{
  "n_layer": 13,
  "d_model": 192,
  "n_head": 3,
  "n_kv_head": 1,
  "head_dim": 64,
  "d_mlp": 1152,
  "vocab_size": 1998,
  "activation": "squared_relu",
  "norm": "rmsnorm",
  "norm_place": "pre",
  "norm_eps": 1e-05,
  "positions": "rope",
  "rope_base": 10000.0,
  "rope_fraction": 0.5,
  "qk_norm": true,
  "attn_scale": 0.148,
  "bias": "none",
  "tie_embeddings": "early",
  "parallel_block": false,
  "extras": ["some layers without attention", "local attention windows", "shifted keys", "capped logits"],
  "init": "orth",
  "init_std_qkv": 0.0286,
  "init_std_o": 0.0056,
  "init_std_up": 0.0286,
  "init_std_down": 0.00229,
  "optimizer": "muon_variant",
  "lr": 0.0168,
  "lr_mult_qkv": 0.7,
  "beta1": 0.9,
  "lr_head": 0.00753,
  "grad_clip": 1.0,
  "warmup_steps": 0,
  "schedule": "cos",
  "final_lr_fraction": 0.0,
  "batch_tokens": 32768,
  "seq_len": 1024,
  "doc_mask": true,
  "train_tokens": 407800000,
  "steps": 12446,
  "dataset": "wikipedia_en"
}
Each number is 500 + 50 x the weight over the matrix's rms, rounded and kept within 0 to 999. Layers, rows and columns count from 0. Numbers have three digits each.

# layer 5 MLP down (transposed), 1152x192, rms 0.0974, rows 1006-1078, columns 96-191
551487425504477572525508527436505553539527484459492550459504529452496434525485509576577570528481411542550488438465563481424482417451511570499501583485467503561451500522461496518610494466499504514588469602520458539467555404518539561415534492448558630525432400477452473495500445597559560442
482474396517527444451527588503480559563483483407504430467563532562443518428515531423502620449487461497496565462511511461487512572486547530516500421468450498486513469498487547549474496475506439516529437491479487487541481440587508613432425406551475496611529438532500561514495563463522506448
448533460449510470470496445489502529487412478536525492483465522538464484456576502465502488495545490438539503473465492503497485462534496418541562505459498506512421467449512524405536465403497480488465433479474454616466513434536461480469499411542411536610379553602439450550473416491433524550
561459467575445467586396403481451477534554444506538518447498539528489485486416519493532489396526440388453457536540561559534479493489470431573425550535462424492603407445458542533552379500464484501612469460433477417451469509469508404643459490496522496466508513511487462487509553490466536558
534590496563551491530457547538473503415529623514478546420504512494459429565437529559458546418491422523401509501471471476518576530545544456559490498473404564524399550433534432538429509528515506499515510480511545577568600442579473551496400556557515513517581567644480579497424482442518485583
479507468479524516525416467400560503605562518536529535545487606584435474397504385429522498558485506471482491396459546502366524480547499505508473562521538476623549618477468630583501536515456504590526462504538499508515518521558507485433575511518525492536404474477486494482546482534451454541
504539497519451378485506567502429524553510558535571522562483427480450524395494523582594520372511488422426472513594506490384503554488568460535516520493506495550453532527576508545486456415416513510508565457464463427404495554515532486556477563551468560530476516426473501524443467522493475516
453433477487546511536508502422436518454525516458472459522532553424475578480526552395582495514563513453462596438603507494524501520475561512484402498404437470503463469528433508572482444504540570601635533489536451531532526440495571531386542472411542476425448536420541387580520520582478482563
422566547525443522421485435489556539518523466466396495552467522444558396458514424418517508472402532547394529576546568523437391505529562470509472516488510394491499616496417479568519388449564507447557469506470520523481499523461423404500564458491471567527515486449470523436526473446522555581
525624543564540552467520464450451475513541470531546495551436469491453458559620442493450455532563550589525449506475436482482490500649404553421476507488409433410407554458520468577502520422448404500455541534397482515470481478550506450527588509510502505461538432570488566507492573486478548448
547446506431479491535459546452416450479495524500532515494494489480475496502476399489470418468541532584576512454458344429599507483459567493486530498516479570437441487531543570565494529514523476545500635516541554472592459516495455553475512500488643521462508514549453552509468509437453529500
434405490543523518511540408540483504536452485453427575508502462482473489539579470489564459527450465526550406466450486489531489550511501426490462581486408541421549556480422494549492434523481508547472520490432514466452453586472466535397484588454529589585530530502517527535521466506551534453
485576571550455492549493550440479577480454410473467498510527499510486444554432486474477523492524497531490510530482531446585472431476485455533495412544497525354475422539533488546550544539469532494566413557458500533551433590501511500482500464444592438415440435591486494578526494462558473481
483494477538482561528530560469477498520470558488488467624388455501619600543416415498537559493558487442548526566526519534452361501495424459514485503506455546483519570449465545564420550512492557573524466490387515513573493472524447510580503452547536462477506418538534547509507550491581521497
436472515510449511509464489511567541473520535497439402558477516526458559498476525551537474459430486508476526478576525470491516546500519479551421466523464463532548572491581555556517460580509451539497458546556506488515548550553466533517440464531555470563469554566518485494558528394534514590
548495453473517479450494492510413471577502494512455467480407461470505503479516548554530517479480455536546528569573417525551486550524560525527486359490437551412449497523433512390512481525469464561474455409553568491510499389434511480548461514484442496563515497529560494547431477476496385464
496522497473497471446479493447492519466517446547535511539539506587492481437464496494532542461532574591454453597557559489479562544442554459535493449496554502491447396436485514536561482518547513426420515476530488555520477555495513576456492603477519416446575470511490552438537517511540441527
409506580498549463527536501564451495474373433567567543570554508473479463486477414521549583533537579512540516385540580462543417617407472373503486499521495457505533398536456446470464511441487441501558531527541491527523461507577527547554461445501511517455506459612520472490478511511522562594
517499446472414592490522471540498470591538483443558432561513435569494410550495472420456504450485504437504569474536597570498520509428569502395506529527599566546459474552513505545520505469446445485643480437516519589449479448485445515501420416449532474450503533637531433543480549534461557507
503517526523522511469522577450519465461415474546466442533494568434491588460465549565543445514388595425365411426566509435588462482504448446467496506491486530545522409577507490526474570465442451453487501521535525514555510528520575491488458491493469483562480409572480493522471601511438526492
542489468507494474484549495501510501514517450523517446569456526481431531404498621465487438550564568442535535460453465468524539594524410505560520499490495490471515483536475472494483466478360476484571486530503449463509458509430466506527519492489449433493544586508504442483454527511480616451
516419481545530551467555445523415484539479452484536545570478514556546515507595537551529473494514489476467493482465523400495388445528436503529528453534526529504415438402475547473382470465418480497512449443396506536612463511533528437503547420489489569549433518574516514522425424505557461507
421540447438476435475421531490541401528525537367601486510444480543554562411562527465555598365461388480443493526478508444501435540504589519492560547502488501474432517479446530523487592580506485508529491474453590497497439585460503445428421480514524526393393475405529566462402526532389416443
448537473550500615548536473465453490553548482587442451560573472493574495460521498478550600416531544540486462528507538473515441568490554487524521483475523483587501502473529459526539500484436572506509564458471464482545519445598485529551453502599510555491490586440469445541587555501500521527
509537440482525522540493556570468563519572437446529495424548509565499487558518464506572502451478595529506501539531528478436498501427481511616500593583499364532512515551590370435415529532415550458428589548430560492502401465475621553452409511586484536482514464557590518429444503505524518526
532499404501510478501456501559446515472477374515550493548588413515426527509494468513436498521480452562426492525495506504559456487456551467433501484454475510495506516458450479621462489491522562567515438434469486508528475421466478579554463518484498521487495540558540526417432541451538500596
501423550421516503567557483504524538549472494521534476569427535455430511475586574577528511506476455419508480465464491520548512460476506460459517490527481543489440418537519468480513474464513495483575554436467488528466567462491474503460502560495410525466524502516553588421523603448505548451
513491554490484532448540442519448424556406419569468475478512412480443437428369520521507508541564533526519490539550462449479548562488488474491538567474568512487406452444444450613479577467514493478563493540519548533520573484425478513489473514607516506510515510403523440472525546551567556489
533474557597571468445483471579556448512537513480614437510491521473435527521525503474440510467508508529602491459488502499403601527527535459557477491430468430504533484532534564535560523501485510511438431450479474544466480516481537532504502412531515438475493486585521448536533431483488495437
541485565512542496495492503472458454520547439531435490514474512470490461484534536494495518528448535578548459452560582482548558582529567546542417549521456541556599530447482569492567561520434436501467527428505471488563445578631546411474463567382518508500415499523559466424525447506499514481
450481468594485458424464492573542538564463594519535489411483441574599502543531469535512398457533446528505537521392457534462513478527516537506485484491579498489491468534475521594541503517548496520424560490472571388553529460486415473459424482407512424586431439448521476539608430458493520538
490512516498537495456550453465522567483430578504563520497514511494469423516454488483497527566532540582497476507528479575521491569572454533453464577436540452507514541484509406417460476508500526459543514534445572526457491460517506494459619457547527511481522517511480530564540478570522567498
463425480527452528529507526477521525545483537462483434506510436558432513507535506451486555476475558407504490592520367536539497516489470509582411539569479561466575560506475502496496468575407579526467469519600441590421472416607507589467456479515444457458446535395530489498475444430453587482
526625498523536555472495515511489468511519454507440506457472504568435547480472493596539474415483424471506494543510544474568583497526489555512595532532480489478511538598537436454477456478514443508457433452405666498600477533534494472509515583405597473524511563515525558518428521483455465474
373508431443457507425563459495390498549462462416496498457495497460512582543487459444518479618523514400466504565448454492463586522556563526448478520561541533560466579547492436478461479547550484422551409505422532420482508536550536500528507574511548527508444467484494440502470487480499437545
444600590471527536538545432519545435512402609487519513440460522490581424452515521506503465507550482494581407428476418532573551441426481535543492513601493533549541462443465573559503427414543518436472473512489596455550470462454543482482509493463523505403530391487426561502453457503503500471
552499512468491536530507463458463542493429510480570479506452512526497591547531501521555498498494514530573359502415441504410475585528599535496451525450446490484519492505434552526597530494553441468517428442492455463454507472441543574449421500486445529499487669408533539415403548398488466522
493441553558591401466497469484474485513465517450458515462511506452569491493579517436494524439522509455461445495535427544578533444523471441521531503485509448504531492430552575509462495508487422499612528458447410461461489428479628503586500509523491525477478441544631513535521548435530481517
453464516482498468530487527518512486520516533540516575492451520559544470572411436463557469526467505509495505432476630591439481521560464435577432473516442551548591553499526457417451439535488499523509477531434488510460544503437495520582490523531574565535431477527513490577450506486483541476
500600565387492504468496349497530389540574512572532501480490526474494517456550555549500568483576499564455448487474533576470568553459461569529458467492512445529528385464481441447445470486511604446551476477492557592481459491457514510553412605452416463467502548449446452491434469542465604435
453481508568557502437480490519548518496514548540515447525576573496526518456511478429513499519544494519588500510425553454387558462482535419425638528549544489507477576475555489495552479467457465473559474497555564502580454481551519473492512461427544434482484397484447550462406512516438544496
443501463430536502486502422500538563477534424482406405496482490489575504420502484498448511549460484508510444402536440486501482506547446518472371435629500539483509497541494527496436447531529451466468531498495521483508467495427504448495411503503488478479564466560483600459478464438574447530
464473573525489478514516472433490603502538532537469502555477493494423448523497533454417381575465393477546519493567537468529413461545451453564352588497385424525601421415503454531516501523518490496426477494511376525478550562423449489460401517526427544425418477603476483459446504518495487484
485459584559510468477576594447525571501462582475450464486478472560526524484449437443465456503450486475452423499445465485498523612463532532531516617491503439492572478472515458577497576487489417467529551589513472496508388519591516562458462489514509534459518487484449466465479550435460480423
564511472554476470399524497522395406542491565490470626467528521489532494582459513521462520437439495496537492500549591542490486524551554488524478432489507457416517526525445480522466507417549485539485466480483541584501490430500527492475434490427485470443473577508514537524460467518538516441
441531478476470471528520571501423516482426501488499544480458519432504543538435502557420488436511595449517440431526565542376499473497512441512403551517494469490451426462465537476564467526550390533466554534603385431513501520580438404454505641520484478522438576453486562438426494562563560433
510512442427429492558443466485494514400477405514446475493505521455483465501546505591422472501500505451512560475533514514498460457578476397587542541547477565547538445605481512527578534461555531443472530458505530446588474377509493525441462532509465480513453488543500487402423523556501516468
478527556511514521472457432480485453406460529537526476562444483458501418396488527530537506501472489600428512520551486502514509531516539511434525534563445498484504457498414444529471484562489453426493450499526537491447521451569519474546703386521456576458491534457556508515427523484564572498
440525514449497412534375523482490423560437489442511434518449507530441530521466428506596532452450559474501530492515424493497455519504569378447462520467469494458521559533539446489473604533437501569452515561557482515547462537490528550509524442478461521472388526460461574501504448457450457491
477521417443457525430573530446548437468482559508501553483511472433446489473535593472540493522400506482480541534548437495469546568462464477500552525448528442525506477473475525429470495427479527416411543558406465510493465493491419587494529593543494476447358537473522443521461595532467514560
570485398418432560512464466488510417558412530531394508515461477432512549527548476491473509568467489505504576474489528524473490517491505418439559491420588421467514478373551455558524444554487397451525515479423515513520540421481485524524434512509483513507566545572403386521417483555436500526
416498487590544479468533611615575560412532468402549422457487577510466509515591547522487507457508446520483482441518433574510592537451448542530508463533500433452436480528562448471517452547551469520620488442437488489442526457483500569458531525472515559540431453534450455479552503573462648500
460481430596510499541549534611576493464428516433580528540468496617469489512489445483565507459488570504548552538513507548523550557464509418556484476517537337524570554489550534542526509553468474525522418539417551448483471568506520570467508497540565471543430549434455427440456494448514533515
466560477489483399549476436510446512489499438485462516641431548499469587417553467443481542578565511586535472505506438527510543499529487495537375476553423513571527505444485527446503506424444473451493527447507453470573512499484568465501399434494557518507404513458485562462547494549444487511
502486551499464457512531631491508560549497475497522501559485500381486548514534534505510565448477469472540520504529473493403582575493452521543479511471549508406503475550533466451505501479466467550495457567456494565510484530430446465571363479575408547531548513480557436526471495507443537473
550518478560559411436539466571448445488569459468603493462525571414399581517502562542583466507498557566560486461431551501498504377505516457426444487544447532447517580530537402551531462575624510472414472549575478494568521480532545483520523482465534397519538558467492433549553524486457497507
473643608573513487525465467485530526378508506552656533448529436534480532415550504524614597536527548419484462555424543390464412472544475421479393582532386512572524485538580465499525497533463439492479519518503592516469580579514484506479485499415467484470404379346517518488518546477532500499
507523425452459533475486452435431484475541439467503578488529514451459528532451435548624577551507439493463467486492559516569402549496572412467535600505486505525522424558541568494412488482527471475478554496416504484485453583524520478491503509439529447478444506452591473476544505538402520461
548550504486501502466490489454469532551425489530478502563537481510517511478489601520477518407494450450549527496551512529511431539482450586534491490586521475487390507550640585477475513482574473555523523541467524522536482487504520555537435530489498495535443558599576563496521478477507588514
397513560463415556548456594541405634557464484459508401441480479535520517520490453460543420553420566515422534471502530507488491537527439544580513537320614502522594440453533575434539510536461474427456480543504529482532500645519579487468444580498464569502430548545500478471452444451447484502
486640502537524473513527510516469472558483418457512540564470470444515452542499528452556502581549486482456513502451473531487482517534578535516588526516516466390420519450447413479373479518527576488462505596537501437575471485498438565517530477472531432509482452446440425514503600552482554553
507537502379512471528440561493404580536483468640541501557430434606480504498506556463461547566616509443489463529459498510533428526486540485444387513518467530499552469381370525575396497546497500612418576549486563543486468463450524598499470467481515468586455474491539463446516556503569587452
539537471518494508467526440503458437575462439557498471423452481567582373531446514505553450540407459606499553508494419622455471534483488501412408532514647569540489460537548492443552556534418486452489576498442510553473495601503382541502485569439500410427577394415444462493459451509450528475
488515580404460460456432533423506439499552548468546508537477439473549463471502492486402449426506491526577476468505493463564452507537412552451517574454482549461506517509472511478605390562528512419500474442646481598492377547453487386562491520544569453453561439487545467552546524526498516445
488525449608557524583453480489460447490542558508459547485480593542445546476479444425448596492555508464511601492416511487472457597521482512522416573585508475574517456501433514480512544540448519484480462607420630452503501509479426492518457463623506494476490467512482507527485465484449587449
491445483537485490461507472515515558477544476517546419539495521534590543592475494545557482487546499483487398460491461505492560560478523580497472420549457456525504580551522426471476458479521480509524522503565566428549539487553458582447450474469500480572577553606485464510489527474544504532
391468563483527458507609488503515490584510483509524534458517509503527526495491528489614508565587513499502503480493476565458527480457515524487488523461432441515472612428458548451527467514531519446535463507533556420424501364640485513433476556543527525398466430527455505533456487561446466434
476421543490494522465497419574493518398452433504517506523474521501613472549496536494518431490417592464557514531515593412476525576625496493462436617384459546488453500479603472473490527547529438501473423482445452514509471473520561554579445506542510531542503561540418516558524464543590537488
489524471451446554499579579399523487463522478417456454555512365475502470541493410612534516516464421495512484543448505550424446529534522554585480574434456487499548655575516504576436561530507469376445443417408548441547560567580409573511556457523404513477451524556381550443490564443443480568
484556583491524462438501423515509518556573474503535509476555497550543495500410383581469619492507391523562608468512467429424519537517418441531522449619461497446565470413584439571489503506435505464494452509500499566537532520522481480464473500442439517505448592586575560503546512503531540511
472377548452602472457582532482569508514470485503447482527526537528476458547567502461500495501535480449436491504497512445475529455455490505504516383474422540549453553497454528468400472506530529580485507451500492521516494576548487578493468517569453478553478463563513411429559491562555557438
513516462479462420532499455479530555445458453624516483514495454527459548440463582426538503603539485469590430493561433420496500594504430599485406499413476582495597465532498437509482513498481552500474458475505585563562417494454533397443443519439472462483459503553469401523466580550570628446
516547434526609479480498475520495463525528536524437429564534443499445514450433470601606486402502558454439512473403533547523597633510482509469534539487417448484579457493487386523476527486641481467516511487424463505463479477419499444515594503435554459476488489488532503562601569567603455503
# layer 5 MLP up, 1152x192, rms 0.239, rows 1007-1078, columns 96-191
599404545440527543532516498464476564436564539439468598463541457558534433544391514619481522554488482481524491541511487554546455450514504496494518394544482472512591436513476532457513519534534563485548630585529461552488495564433509492528577513523500596523486535350559485488532443492460497509
535539595502479523461471453461587528499487464473527439488432529436500460596478483472524473538452538540530575461519426537446592449552494533458436491459549531442584500550449575461506527524515516401538508483610559543481533505544458369592425477508576552532532570416499400590602467562521559483
514530570510449485612482470554706460552499576518458480471455466485504566508588535521367458431470523518484397505372527467443559526395583506514467482486579501552613510369615529496467574555588420451480552508485489518491427480461447538467495517449510401500632450544403481511527458469514490479
526497476527526505473509482380469523454467519538476482602466453547461556503443474510500492479387470467603430420572475455424508606585565468535492511581505576479469432408495425424532512552506530475509565492476528528394449527521480542429474606478400582498508542538517614536483448529549451549
513436450451390508493424472437503438501395529427520499455470430521481491605458539505487452531530384580570512500470444435389512521470570434507503528495559559392482574553493434463526487571507600526589585525447492513419505473508469486475501515501451440503528499548483537580590509520579501574
590482492499565456480507417337466484537374571471489581459522582447495557551475421547492504559420524518556573477541522427393508571508470476487446505474457559506494530508549424471536562546495483485497527506412398525466455519455590439425486535571556557567522419488485506470539365384526563483
566463574476367476501543483488525475428532584506479504589489493444421474447510490511482386423459544521505567584536449487512422499417528508499528476517477472535466433520499545608490479454567517573572484487503527587498515506415541444514442501465490486543496532522475495470614487534536417490
435561529413554553516570515436441481569546606501489633539519466369468543452472550486568468491529541493421461512579545518546419449521627533483433493561346509548575576508506534492401539478485558485485493447512526458571503582488488457500498543534561458395531415546501607543472539482525576537
496570595436531530539505498499476604420473541547439415445540486423502572528569377613448621565520504603519470470484474521595585565537475570447467552494460475508492468523592522540535617490467431489449468471521422509458593513499408564521555530526530431564492420606548501456454577451486478401
505493543377416480424480559447497601476490498485517463494537498487491493504468452439479511517451497479556529455497536560522503589510548495563456532464568476450498490455478572498561472484570514488453523489445573479494555458510581524423571529520453425454478394544492469486552605541464535616
423578535561471478491529459460514566473512427492531376534480392458500582453528496526484510549468380475545533491392519472508461530377541611408538464513495507488478573559439417519477504529399528544414450423479481488567577426512505519488531472465554413401573475460444493545473473468482445467
513477546405571420448442473522559439532531556525500534507473531518394585499455440472514523569461592492579491442466458522529500520487523555414507430524535469549484448462416567552553524544512431544484537493524522433430469486422614485555621508487466459505577528444554541475578541598457550580
572591513607559437470566473508456583502628429491462505450567459499408563559451580496543472526533515606471500500361530458544440575480562582485418506424543461452519592503539458465519492468429541527492575471462449522562462580515553525432466493488473451402476505477481532500582595453501586475
553520460423527474470508509492439474523438497495562538483495527527525512494503445473547482535432439521511473535491483410512575502511459500527544462500496521475564520489439464470455492479552522495509501444466521558524439473374549518424533576443466502410454484522471513397450502436443491491
572487501495498482536421416474548539474498489490413481439539527547461543464491476542462495438497442444473560512529437503491500481479521518485506508567518481573455465521435467535516450590457491411513466471492524535439435611526468454436456535441484477486579478533479469549502546542514556600
530531545442439503620542536468516547544506418474505578514467401540461456491505487494523460471606531534498554426405438459492496557473513489456457593439524475538497505492518545496533510484518565455548513484408484452506502467488409488537452484583447538477512535474509461457452529432522508482
344514519554458427545452526507573506439525541570471482499529496461526402493436528479403508477547622490521552544535547574609428460389491476579548522465523530311491405463484497532481527562474464514425529473480460512471566495500540492555473451375485474554491443508439513496481534576571608398
482549477479543485491551481519590469584454471529456515526369485462506507457435514495539429492453427493508503527483497522537494490496570519496436561477620561555541451442493468507501507555540454463612510491513558489384501559465465515460462513461534501431465505400537574464456608452552454527
513566427460438450556432455492468530491507586496466517404522528498509436522466539434451542522565483450582467454525516526440448464432419471508525484478436410564548571521419458453464538472535609502477530454497382528572495520576512538492473419602479433515483460501554585432552480558608506446
480557500484465452516509539443528528431492512499432450496546496456522510534542505476428570525462501406447479535504554598518482467566505633443504493542460535537522454556565514404500525459586497486581519496473504491452531485513524442518486514610438511431546547486550526515553578540503408472
563531528421533492536434459481563497502521453504464536502427446570441452562470393505551537525496508493425531567471518564627475477384534479402521551467494537523570492434450507451548503525498436562476442508423407448518424514557632372487622490538480517375431517524530592488527544533566516564
459543531516507496539484500435380552399542553433486480571477497397494534557461506460467442502478615506470551577484550514462545505440452466454441486495536493595603452457544446483513477484529486455570483407510521474462522437549600498492609551557485573505524447437482538538521643548556483468
419400553545418588419527481478508529574540563500522529526461496375436472461496424471434552583525587480491518556539496523458473380493547497462533509467431489546525524411532483478524457561513546481454614513501480534500468532533438438527569549506645426516518456501466466531566624420548400499
427564434519616574529483519432584436442442513474434422526502576537474495496526459616496471496455472480396427475523567486475389487520566392455559565533516540521534539502490405488495463578427548468492505484442550458566491526584605566478526444525423491480502426392505389472604490531495440561
474499560498462507498508490520552452534480465510431511407572523470429528534529450444544567557516484557583409557499445424501450558489511422522424435530578490475515560566503471445441517491570501495445545534510465491478548502472578494438580577444556599460618518510585601549536473536547471506
522614442526540420474561529490547485554631515533516458610510490522529530521438476470427515488445485469556476514502447450511497570528508477519519490500446498480498517453522585494477557493558433525507522473491415506529452538533551467563484504528582522490521543495549430504528523566510458495
498456469558459477483463308526440453509496615470609531431596446480489510492418564595457537484482478507539432446486402552492530483441526524573480528391504514541501471500403524507596470573513575493462573472520453499460551525515540464560563513399515475524527542475519488550604423483494406460
443473502487560575519544480489462545515507518497486479482572564593549453501512588477439497555586542465452462494556516518518514565565499490464488519481511585473512448537574488385477393498426574539538505571426624576527471513540417502500453470480473525484471509474486552481468499500528535508
433502477466576530501547505488538391449497491407528498514557619501499443488470557499481496551530444575495518468503578457379572572505527553520558570531511588562544481456567465510443583523548523452492425512465473463505517569446477481533468444593469473536543511589514506566434495520595569458
436529530473483534470520495416501594473467508471441482540553601495454508542493492579389486586512471640540431490553483519405507428577498476520545498548474533523511432476447511629509456473524456437545460572564671479382513442436447456527534589509575505523530542423567519497443480564516530499
544484482476503542435550533519548432451616458536514439538527467504481581417611545496509432509518468511470470524488573427477526517443531463546507459530476497498511463463450659518459520438561471543454516463520450513521561499478530498474418533487537462502530457503407527451533511460522511552
463459509413510501555550506550467367492505567364451526531567487491516472441605405452426444496511529540532592385564570465510514555472507566486463571480525496556363497539519549455454411511584486511401548417517536587485460456493456531486472548490404543497528493438445475503442487497473530494
509557517524555501535503489487489521496484620466534465478484554525371435482503425507492416529496507512476543490508555442564571527455548475552521511462546564540574430555497490505501572625434556539522381449485451496493484454553458508568503571346474544455549525463436486492504522558439538511
533465558438474432466515505443528444517530476572477457479556441512498464594520505465382396525459530526493487481554547459484397575465452476401498390442589541468463492530448439432506493529477522562490535494476454529481533521443588432508562531461431534461499519425485587454501492447445521462
505498436530532516462433624486518539512586498544481580476496518522462462533475492525506490482498504488441528525568497433477513465508582530498491571506502505490429511520500474428474496566523496477564536489535470481409540506485540558480476554555573522541491549484474507522549503493542505517
480495468480513456469500530502498540552475473428433524642485498488472514510461546564468544560516548538503469479557608499528487484565479463454481484508485577381480530579463509491480577554531488474398482472511511606500396530505533429436564595474489429502488371481548497378595447535618455449
558546533526526531405551460432501517444475515527464465535457463487377532521415494438488532527471569475580467474452496447454446580422567532483435439527532539440495505613479518446426508500566525626479467445602558570447545469498608580446477433508498380424499494585433482514521508577456583497
532558435568450534439565497539438480451540491489496426567487506550487563525533529470593478453450486494548462539537493402473521526531550498416471497515484432436542565479500529520443539445456490531409469595559542448497441472479568522416456458519472442495483506476507468427534509534429523531
521570638545541579446531499523491389475400478446438502486531575417528433495488562508436557529532469561520478511528498479462469520500457585445553476491533463510562532481507452442534550505541551416576548500528538455455486494537511519440561488480426444522585573480429589510390598446484484506
546491533400511540449479515554529544534449487512485529576477566437469450515540434495530425537599462465545605464435516502482506501485427487489494527511528514456482412537500603477480568523535552539519543481541459494468422563482537460541540588431442510453590460459539487504524522497507488470
513483489454456356445469498564416543550497516543474462482713551550552470440578424551495431492520521482468587526492472457515483455561565520499480465592516498530457579459343566473482556477531478475527571571498510608478553511550528440479464564432477453511471504450565525534509493532473514427
423556443434485514533519491507483568400461452553492458430512526533597501500437521524505474507422559479521536426462481590516430472313572542490587417505554447557500508414418499319439518543485475536447518503517575501501521520508469505516592499498555524495480508382428519468587568467369480468
459482543454479542547476481506561464467538524451533485523478550508473495500484537516445480513487500584448548473412500548492452479634457480446483459508546538614493563472393412523430449518510567448479438496493501448501506465474477465450457487475482511513519467510422548470588458415496478580
554557613463512623538496474479467498469428519445561456486557493577532491541512514558579512575490549565517535547427514455477483441539535536528505509454481487449541492486479505472564575425515482531493441461583460523426513473539544403472572539447506474460420565495481456521612456489560491513
515558357519506524554458592500485482550481503553457554491572445540443477493468414504604482577497564471565465531470506533452492495550488449546511500528557403536507504457408513472601486454479537490489594485594504490495441527490596588450523522479501418495479484454535513492590524467449522470
535476607407490457433416494445512542434498501520538551449478568484358509449540427526427460405511542569452473465533558526501530570525580536554492496515510493416462464466532457528490452532516471459536493543525461536477551512395594438503437495512492514521578566459464447505472529571544506441
475508543597549453449405493481428567449524551516410451513511500535544456496447454569497488474475446544560530474503601424492499470522536539558518618552466554405579569487531566419567522555512562486499548441532460477465552501531534477513430432520544441439521465534521526572504445438417480414
503546420494478472582517482513519508495524468479562509423473509580471448522479559560441552500516494554507459465479546626503482439468385520499526549479518396504481536510454471498446529561487439498371524516497463433468489574554566489435449448512482520466542412565519370503431529598518522508
551539528466537572499531477476572592463503482519514583571509558578496415551504475534522505552532581572462551485495538458498545554475533563428553477542531536480512520474531500537467468634428531507503538495444444574465426568423530469584493440412497503529504503500485497454421529479571469502
504583519510439567539502541504464532466443478459435496567466527457468487541528433515442524517485504546501477485420581487552504541482528509449507510604502503493458378452487483468522450579474501517526573588482438518414524462434498558502429496456505537496502451500532503466467504571567553529
468521359517498553504513473467499443547315514589447460500541504437522548482482577470450415479529537439482393502519455461502473530524554479569544472475448493511534477532584423513442652471445446557523474495530499445443590516433502493547406456504538432459534589556520522485404592532516556449
468535544524463519440497495433509557535399504501557509495506474576468424596599465498503524412477457476598514454537514575499460499505486523531548551491505482518514429580446507413485418492531470428477495511437516494475543519466510613515526523466501466496558429453446523458481492437440499512
505505551428516530472483540529523473479474457514474527510556516444532504496454497605500481498448505402534602494493419557514602534428446481503543471516514451427467616481498632504476580451461516565472490547490468568493520495479483477506591479466479501536541491461506523499571583401431551501
427447492492469568508498435515448551526508486518479498586445567457467547443516544490514511460521486563517510497508503572585486534520538560546513520527486507542464569472503428486565492459455564477559443505441472519476580555524522552427539473554524539456473471456530429481541421443570573502
480493493548506601593593460443507486466528493519527529503518541446565564471526471429554584439512504496487605524465446501482432475563488541454490489508505460532585493425504465470475441567512392532497557446489508490427441474493472448502531483508442454478514501381491553472430550496564453469
476525491515396441460552528507463497424468588494428482496468504560443460547540558637548446409472520542510446482527507505535470471465499473479419508512508574533499476432635514482519577527610600547522573498587512632586544671497473467529512606407473502465549559485439554439423513513458470449
518415509491488431551420424512452600542468468569507435557507562460409400484479466514518453487506572562642460487535542527449493473475489597479594439610506439496526511464538547525446480466551547576435510504475459465568477548495586509486564597425450414440564412524431537546467443581588424507
517528579511383450542382541452496541436435541560541453476451560425453538508505483597461564461525579549486474474400482394492465512461463588494513564373586502506433489344494431473449512555552478546461494475514485526440524465450503549517452503508496492492532440412490451404531551545573564468
588540468426572467522538399507510567474469557429465449453407388468372441556496502575467543424481524495576488479595578578466554490450534433421493578548555476495511495494487454539535538464422452506513510445461497520535507571537489549461469485429522412545545483464465464496451528527546513459
563493500451488427514476505527565503574579524498464523500412460522485453509545459589525500506464482512534472491538578513518514508490476534417403490443539413488468421458546466490590447561453408481591569492514427440523457616463475428496417530592469426454516444462500447485502482541451442525
488452560580624519567568610504506464469490492420468558534537563528513426474600435464474549587492476535484461344397500457568541576514561440442456511532493593383523550433518486552473558435624502490523451576479504604510441485477522477479540470475548456535516576476511442433495495414515493641
409474439509540546541417446527555460547471468497464620483556637436445471516533487541530515545564542406525503453526507479505482466510392541493551484461442451565529558560476434503468564500562430444521494524577587546494436474524586564491555544596488451541522427566514484443571398545514516524
565458543534583595483468484543498653461557526545523561444410413556513465527479507483520488583404503532490479440457423412546491441385499503505606494415540550490461397442534497436537574316511539505537511587509459521483518519491503592430585550465528466515513496487553476585469475505566490468
501462523527424569477516444382482422425484566583499467518587548448491519509409516530453543633566491469377458433459453504407429463451603544477523564562481496559386477491485551475455544563519527478515479494500496549493514488422496397563438564485477451399486496420641453528497565652452523410
478482482450503490508508540568563549521495503477463504540479468517475497493521473512559473593469506458516398594515475499556516441512500542517491493439532553474505437521516433502497595568547482517557517548561482496478548496476519494437533473453506635565493493417516540533500424484524527561
524474529533521387438394532566461490481474601607573491450536545559498418568511470511450626483496568518495471509555518516502493590509517502506518563450533449522521433460523422512502525509447468547540461451466560484424455585466514503514580529486526494592545498567467444521456450458457477559
479552557450534516567531587402509576526430513513460498476480472444590450513484513428436542505494495501600497555538431534499503585569470551428548644452471574450514487547455542402570487556515444490528480514487549535510497426479538411485508565481458523467546451494417406479470484556459385476
504506453552512442537520460551577552553513566588397530492441442450370581444458553466413446584606552513396451596492418484565369529497471484492616491472432521511532448442446560532545477496507453503442466428453526569497510522481488451594514503664524551560448456424489591446564483423391488500
446478508442476508598510469445450434462454480545542530526551510488424481445588469426510529470488448601664503484495462456552473505419495488450471462472522494559432554511468538335544474541479554493501591515500519466540486455432485504530561491533591463532560488407415508557563478532605520499
502475491502495519492494556538519508571496534494465486483525544541358496504488478542455508477542455486486530513530602381504441449530521568385510523581482480453496596510545420631438550490528449493550554412545475535556548531502465424576536561455516530532521350422495537520564442565489496485
575642533560449513513524438584551424472519469474513550451541522478475512436459522408481554533423529502550511550453569424530587487467559565509543584533531548455479588408496529456440549428490446460485562529531501461436501395477502480456358521511482541549451516478491459528436450480480531468
551590485578513560521473521535455495470557514477446495433500571492534405446491499457462523532505451543572558538579442428600531505485518461438438502482572394464560554440577530509561552511373457593469565516522501475505479447467612484539432435512478594504500496603467457489440510468456653560